config.toml
num_key_value_heads = 3
intermediate_size = 1024
positions = "rope"
rope_theta = 10000.0
qk_norm = true
bias = "none"
tie_word_embeddings = false
init = "trunc"
init_std_qkv = 0.0334
init_std_up = 0.0478
learning_rate = 0.00952
beta1 = 0.95
max_steps = 13418
dataset = "wikipedia_en"
Each number is 500 + 25 x the weight over its row's rms, rounded and kept within 0 to 999. Layers, rows and columns count from 0. Numbers have three digits each. The size before them is the row's rms in percent of the matrix's.

# layer 2 MLP gate, 1024x256, rms 0.0459, rows 169-185, columns 0-127
019:475506472440507530491536515547499483492487474489503502546473465555523504519435494461531511468517492503510496464506494490520508461510530539478542517504486510506489519503524506520425513498493508472503514494486480488478443480493497508541558500504476515441524497543499510466530483513488543504466490489476480516501522512504457486547468537455493511483508533471511509477439518527489532531501
117:504500432477557529496474491465506504482471465487486468489503493536524520513472481458453495508511465491492488513492498516507489490496500518465496527492508490488499514514453536493485493490506505498475519501522500501489536464512495519488456427487572485467448448489461512491500521532456519479516508486477508443519474465555522513526505446496460477514451537525508505516459524447510475467482
087:513486482494578493505493506489509559533464512479493499569536482535508563523519505479501509509468478483499464468465515480474481460501507462500521498496507519460509516550526520517470472505527546487506539521498475542512517519488538535494552485461476511504526498488456520502503517513490512481512508475475500508475513484511512481484507504521510511493506438509485504469503497517498447452498
102:555506523528516523477501497509460518483479540494512489499519464483470499481543518544505547461516482463522522481484486480475482503520466510467431504535513538508474535483495503477483501523522506529524476552471512496507499505552535514514550545490501534486477490492536477464491499495477544491486536479488538490532486542502521467476421474523507510532467482469487536498510468493480501547461
067:469500454494525523543536533414478481526503474509517481487472484544494522512517506521486460509528522505510494490491538520515502477499497472469502480478493527527493527475491488504510513528521501528508491467517540527504539448506492523518499529500532499515515485498475514487570459515486519512475516541519485478502532507480539467483477528489504497497468510492476530510535480461498485477447
154:501483484500492482491520496484493471525465534454489493525504489509568507508477460459494528494483527474487501485522511475503496533450493557468489552521520532487485450506469452493520520494516493569505473488520519523483522476460515504542517501477502468505495504507499507513538508482489547506526508515465506499470519512525482472527502459538507509493470510494483457477490532533505544565514
126:546469525489512462497492471500538518519510501512482489436514473537490432493514482486513512486531488482488491489505524487507512537493497563514484518544527510489500540502513457490473498505576509487485497487531517518537508514511486476480484539479486538495495515475535469530513487462492473492514520523540488505490474493506493525514526530482514572501513489518509472502534512505534476479525
117:471504482462511523485531470537527491463486524515503499462439474502498514437476528498520451480525514501502488486440508492512512461482531467519524491529545497512573517489475504505469480500480463480478470539525479485498451503502520492515517451473572463470516468520518509507527495523474473511502497516524443512508515467483486508504478479451525520488472488517497503499469511520506501439511
130:521522473541487494491501538514480527502496514504515462494486502478494489461526479506465519483499529482501505513551529538424484541531507517458535484490539487515459507508503517516526507503522491508515497468484503489483506468482510514495487495538491524514478532512502462497516516507480523510523495500504534465484468471514536477536535526441482516499512473516481549475489492474508480507516
088:509531503562486500468529530524499507494477517492489457458512482519487516513484446546541493466512511530488483540487491517476487490517530496527525499507483532509493450515499469466473544516492502461524494530513445508495505484489471512567512508439497479515551500526501505522520464504495523482499509534475466468552531515546463511497517504524461448471465519531467507487498512504528500476510
161:480534456499501449495530530492515512519495496498488471489518523513493502508519483482515468460500479554470504498490494531538508467510485472508532495505467541509512525483499462514511523516557485480465438523501465535508489493475513445516512480501515511488508505490496492528503484508486478483459468493534520505493545476503490495493515492491479483513498520454489516440509484483492524466464
085:473529504483465521485457485496518552529530489520497511495505524513506476499517518518483502491483492515549482503469539544491512456446485524459535479533494524531516513483529498506569514561500520505509512496481522520494533458458471481479516518468492490480455471490517494491495545515522519516468498525506525476553463500467537499541528477528503509502555486521475520494535490493528505465518
108:524501469496508544524517520515502499514509490546518523553550527479497530506540476511454532491446513503509531481490519474485532471512481519500455505494481464515547507506479514486502456510518467461500478469546503517514513497495504509475447505501519495489466511477509542511508497500468481495457524513505532467532521509503547507520484507498457480483505486522517523509441489527533488516500
137:521523560454500511493469503481469508512529508501473480476498478508474494489499504473505471554513487491498467503508544507534475513516519497449493503514506486504515498488476469527504482525467537524541502495496475538506521521549503498483477500429512485529534498519517476510489485483522450479463484505508492512481506529490521509465526472525471501515445520504494506501534499514489503512459
119:550467502468453521528542518499505484526455505507494505522524503488441497503469506497494495511496523477527488521510497507466490497511497508510502486521517484546505516471470495499496490512526532491522519511496500466518513512523504479522529522498519479437543504510487468514485504522515518561522472496525507526468513502444494493465538468540529529501486456488509546509503480508468512521481
041:476521505475464503533524530485518493479520505508557528543461490468553496524519538438547483473494493489491459468484518513442482487508484511522513509495546519491498498505558471501510521485479498505537460573486494509557462475509498514487495494519539505488468480495524480509507498548496506499511514566508478514444507483505523504530477471518502501458504496489494496490518476458481508470458
078:494479444481514491485518442478502477445513477469463488477492534493562466479467498564507488475501504499486542504479473491524496477501467476482519484509508516502470477487447491539491510505529489509445537510510542487489500521496523490529555544498501531536502527534476487503484518507524500448481490469463540506518507519489483480500488532543527482499521516522479493484477516492528544473473
# layer 2 MLP up, 1024x256, rms 0.0496, rows 169-185, columns 0-127
015:523489548547486484528474491449510518513515524510515491461525534441467478484565501552457492533499492495500509526496493506496518532484473463519470495490515488501510489487479494472563496505510481526494503486503524527541546515517506495471442514496515494550466497457513491517469498502520464501538493510507510503485480488482544514450532471546506493508491472530471516528551470454508471465515
061:494486522516484496466534487553482481524502503466528512491507514530500486521524535515531493501507503485514543474517492470538486533478533515484473465469523538576482498486529515512541505478496496489536508541537504484476445511523522498477540560521483490510548485490500531518477496454526512516511494511492521537502513498480507471457468532518568483492490425494512538447530485532507533494511
051:482490508522502511522532504509500517521523506535523505498449532523479512547480491522467506496536501512544526523527525511572486532489484517479527541472501508503485543489487476543521525515517477487503459491518513501497479476500504530502510529504518483536448493508501486472520490493442501519475494484495503506505481518481510506524472481482499518484507501472509495484528492485542513469514
096:545526516496527533501499504478522469503468547486536465518488505497511487527531493464504532521494500483515499463481487513526504512476517494448474515519530523497499555479490528459501494572508519498491524526452485506530456495533530487482476477481473502556516534465511522487513484488488515496513522491452461537528461449516568509511520460553495467482466523503461531476522497496485527484512
203:484512457470504521523529493483480495492506494512490490486471514496518508510539520504501484482526504493476527513494511455501486511511488497515507528467567504537512506568474472474534494521536483493470479507518459465545473516469513478497516501461514528545489474534456512503488473481456487464507444503465500527476530499496498479509498530496480472498449469511498479493540512477511510517537
144:471504516476502542493470498479483559513524497510527483499488520449468492483544511499524461501491486535508540521492490475527528495478476472463546479452489497506481528482479496483487454503513488474474504549470488511526533515541493473466511497475471517507499515504512480460462527519513510549496499489465482499527473511493472509471544515488530496503510516497524533493498464507511515471440
080:493506474491450506495490517502507463456510466525506517519478522471463526515521520527508467489464492556515498500527514541505512445524482448494485503492448492524501458491508543532563451484450516538507510476481492496443488505478527487507514475511519499514499495509484553480507508521503512487515475467476511522536559509466508500489457472512492452526512504506497510500495486456504487485454
078:511510464506490479453519520547489424469510515517480552527455486512524514489493538517517533489496530514536526494474481467488483476497544478537490522486476523480527482506515524534487512525529526446518521498504516499455459495489529523511515465498536505481503489508522519495487518515485480475505466511539479485505557487521472511479502522500528499477494500519546450517500489532509509489516
096:522468502467484440485501532477509445523520485500461502504504539529476511471462517540476494493499532521506529480505525498514506531477496486507498456472494529507464512523484497518465530508460502493531500500525520551479492498504492465533553505504501463529543534493499518561502465521551474454499501447464533524485545478468463521502481496491515459539498489490525502505477535539497523477513
100:499463515464512529496478479507502507520499493470506554559513473450511478495492540462446509535516525470525510486543528463534519552474507477532499498495486459487475525492531493494540496480474464532471492450469563500472526502487523437427512513534492514492482479523498463512453505567496478486539456478476529535468470482473526510503492482507537529513503549475470478490493519523509488534530
131:471452497477504527478512558499515497516545489507494527534482517539491511499475496527489571475528521503482456500507487507499556496485464523480439461462504462491536565517501479486523479502445478444480521516512457486531472505475494509496469505489457542535524520493494510545519526471489505492487496539529525497489521518505516509493531450521480500484451508502457502531514513471493504492518
163:485474511454537500512519461477516504499505521503506493510476538495456464495473465512538489501471522488505513493528539496509543489467492538476529506561496492469530522511526462479496505529453468533558493452537472547447493534548514480494470534498492465525502466535523501482525535446511503489528486493526507488509530489508525477498528479484510478539501527538526485532502512483485555473508
129:482499482503530506526489493504493508458496535556517482518539514497488458531497471493481522491525519485514524471528482509490493497494477539454533528503505485490468503457512522466480512534490457560509489499552510528493465517507487488535528491466523537462474480498522490501537512493522526477467504531534491483458520501480487528460468480489528513472509483514531520531475481499492499512492
127:492503528519511510495424512473490490454508494486512511520516497520527481496510468527516491566443502488533494477463555472495498477485519504474493519521488515508510541502500479525512474497491496490535496534522499482522502509485492483467523501488525483482519476564521522515487484499504489530495503566487458498502479540525521548482503487510485504516459478501494516512494478468493532472516
070:557431517507523492494557523479539475499438494502493491509514507522476488434482509435533547543471501485496494535493481444483549534498466520513506447508494493530523470521491538514498507516541506495557529498500499502466505507498511524571514517498506507517510512504470504474486468495539480501506489500490500508494489501449513510479456487485494532533477505521481495541490507492527515516485
077:519494483517473489502505507485542507522492494527437502460492480499502488488479532527486540547481496483457492498491510490514500470479466496488511531503469501539535523528508497498510465476546513489515503462497481534497479496484520513499542522460530529533538493504462539513515478472465524478512470481521520513505549459498519522489525555502542509510451528509487530493488500533530491470517
104:539513486500502535436502521502469534519522504468507490534437523489513479488541514492487508503564475512484488508530482477451516535464506495474501507526536525517497519429500461519508522507505501502487471501491531503501551509544512489516522512485496526542533495514533522461517524506523521535489522543510488471524503507556504501503478496516515484547483491487459494452495501496524516493505
# layer 2 MLP down (transposed), 1024x256, rms 0.0478, rows 169-185, columns 0-127
024:471472491456508537493533514539509496491504500491493493543461463534501517535456481444520493474498489497517505470515519481523528479536532556499514538519492530530501533508546501491435498514517515506515505484494477511495454485513492497485556541515473501448510490527501505465545476542481545483441476494481501528491520536495469510528488541442530501496501503481508505480458479514504550532493
083:519504456485547512505454508493539516510468482485508497519520498528496524506471500478458493502507450506508470502474485516509473503490486503460496504480511502482532518532468525496504497487492537508480508504528495506497539464516495509511498421491546482471465449481483503495502520498446517483520515491488533464544475471518500522525523488490488492541451532511508516507470545420511469472496
074:519480492502579495513500492513536548527475509487488503553527495527505574557505507494495501516477495491488491498496522503502495465492513436515491516502497517449535502553534522546456513508518547486499528501523498547509509535480550539500524500480496508493506526483453505490514511486472512487512502483487492506471488494503514464492502497522525501520531440507492489500499497511531453422484
107:524526466555502486463490487529517505492473507471510449537519452492467480502498515506524514476509501493482553483484508506463495517509494522491457535517527493468458522486512499473515495548485520507523554530505462494491495529508477518493546508532485501486493503502503457462500498501512530491520542461496516472529507558507550525487475447524514505493459476494466534511446476531515488550524
150:485493454474509500512544490490486512490512506509491485499459501504497508505535522490491483478512506498485507500500502483504487520519494489507513525470562503547520505567480479487537506513519486503480506522521476455569491520461508478499504504461517516545483470536472513506494499480420485451512420500492496524471548494486497495496505530495489482505445453500490507492521498481511525526529
146:504500512486481511533474473519498499492554468483503464446510480459473467506607492498516510524531496534478563505509496496556548464486485458499483464472456510493511489436501508513543472530514503479473510525492486520516517518566470486484505535499484512467517492514535509444460501495503488488472464503493513499515478482475512552518499522468498491515515488499520508515517458483477497474501
107:531459532487504473508453477501553509491522482517512473424512497534441439526511479490495491517499482533498439423501537467495509486478513534506483497491480491510502504495490501474487517472522513543468506488516521529523487495499474476555492540498485544500480502459493513499479501491455484500516514543496487492507515490499496532500528511485452520529526499520519488532542507509500449496513
097:532484526531492487534468510482481505509514505505490476511549516502483467576507477490479542568476465504495508526546491515496497563494491517491471524501480529474429501532521533517484497512515538477504502476514531487478523507474503518471500509498420556529486516468505484485477470501518506495504476494468544482498509519501519484488519517519494501506535509509513467475527463475489491584491
110:459475488456514480533528462486531469547507480493482548508490494523520513538463538504524478486504467497482479474486471477548530469492526474512428501513508510471504510527521503516474483461504503497451496501521527482516507536519493478511513528473507465461527454491496514530488511492542470499467497501507490485507536544495449536486489532505494496558497503469546460517483516546495500504507
089:458530474547491471498521500464506483505495502536485508404487502542493496533508416521538472489469496506468511509466467544455497446491499537468498508496538515548519502519481521526460498518484554498523474510528484513529478523505482557488484511461517498532489534463508544495530507463489537488473563478534470458499562525507469498504497506473489448507497461509542541522477497480493515456462
134:528525517532526524514487457504510520499492527452503513523464493485509505452521524484502517550506494472528559508491490530466501508504509513532537488555488522467512556465503484484500497484471534537465489487522524462514505461487489473512472468520494506473531478532464513498528461481481500473455506492531477492482516490481503471529511536522466490495546529478467517506525483550480488504476
128:489478503458537500499524488489495511472496542515516497498473529477479473509463467519536504492496517501505502502527523499514550505486510545479504506536492497463517504519521466485495490510477480519541499451533473543423502550568522479508489536509469458530506455542535497465498524473534504486526488485521500494495535497507526485508532494487510471560505554519529476543490511493516565467506
124:488507484512510478477472498471478506431478525554518515504535518502499443519490479493480538496500497488511518512497468500528493507470504518451513518474530499484457479480492519494487525530505496509516524520540500528501458520517453490519540485482480516456495477498531483488507513506533526481508484553525503488440513515481499543485495504490504536502515483511535499533492470458468533523474
137:481502497532542519511405489437466517497513514510511554523501508504522481497511480497502501553492502492497514510484549445500501443506518523496523488499486504498496499523505475529486465488522491518532516504507519475531512498476487512461516523466542517522487494558524509516489500474511481514497501550513461499518478549523506570485497462530474510537444499526498528491475505477464523488515
090:471509504552538465509470516503493489457502478495526524494470487530512513505531514495526512497524497489479513484497479481525507516483490477496517461494472496464512478543525521500499507491512472497476471463488506531474519513468512524478495482509486536563481517466509502492532492478498472426467504502498510493505478528519502476516427544463458481508506533508509475525474538502504482472525
068:514484489521474491489506493519521490525499511528407497491502506501494491484480517503482526535500498469481490492486501486500515454494487492482517501497474503557522501546498476497522482474522507498507512464502490521489496486483536513508531521483514517520520503493467534509517506506463528477520465497527523503505539467496535509494509551499503501507449533515478522494495510554522509488500
079:490469521522501496526473465500507465497492509538494486440566472529496525493449485499528519501461517500467500492465518510538472484524493518544483490478473468494524486536508573487496509508514515504506550503510473502486480508457503519494474471548489466452478482484457491554527486497482479464489473497514491521460504489452497480522525518463506527490506499516541518522508486523487493505504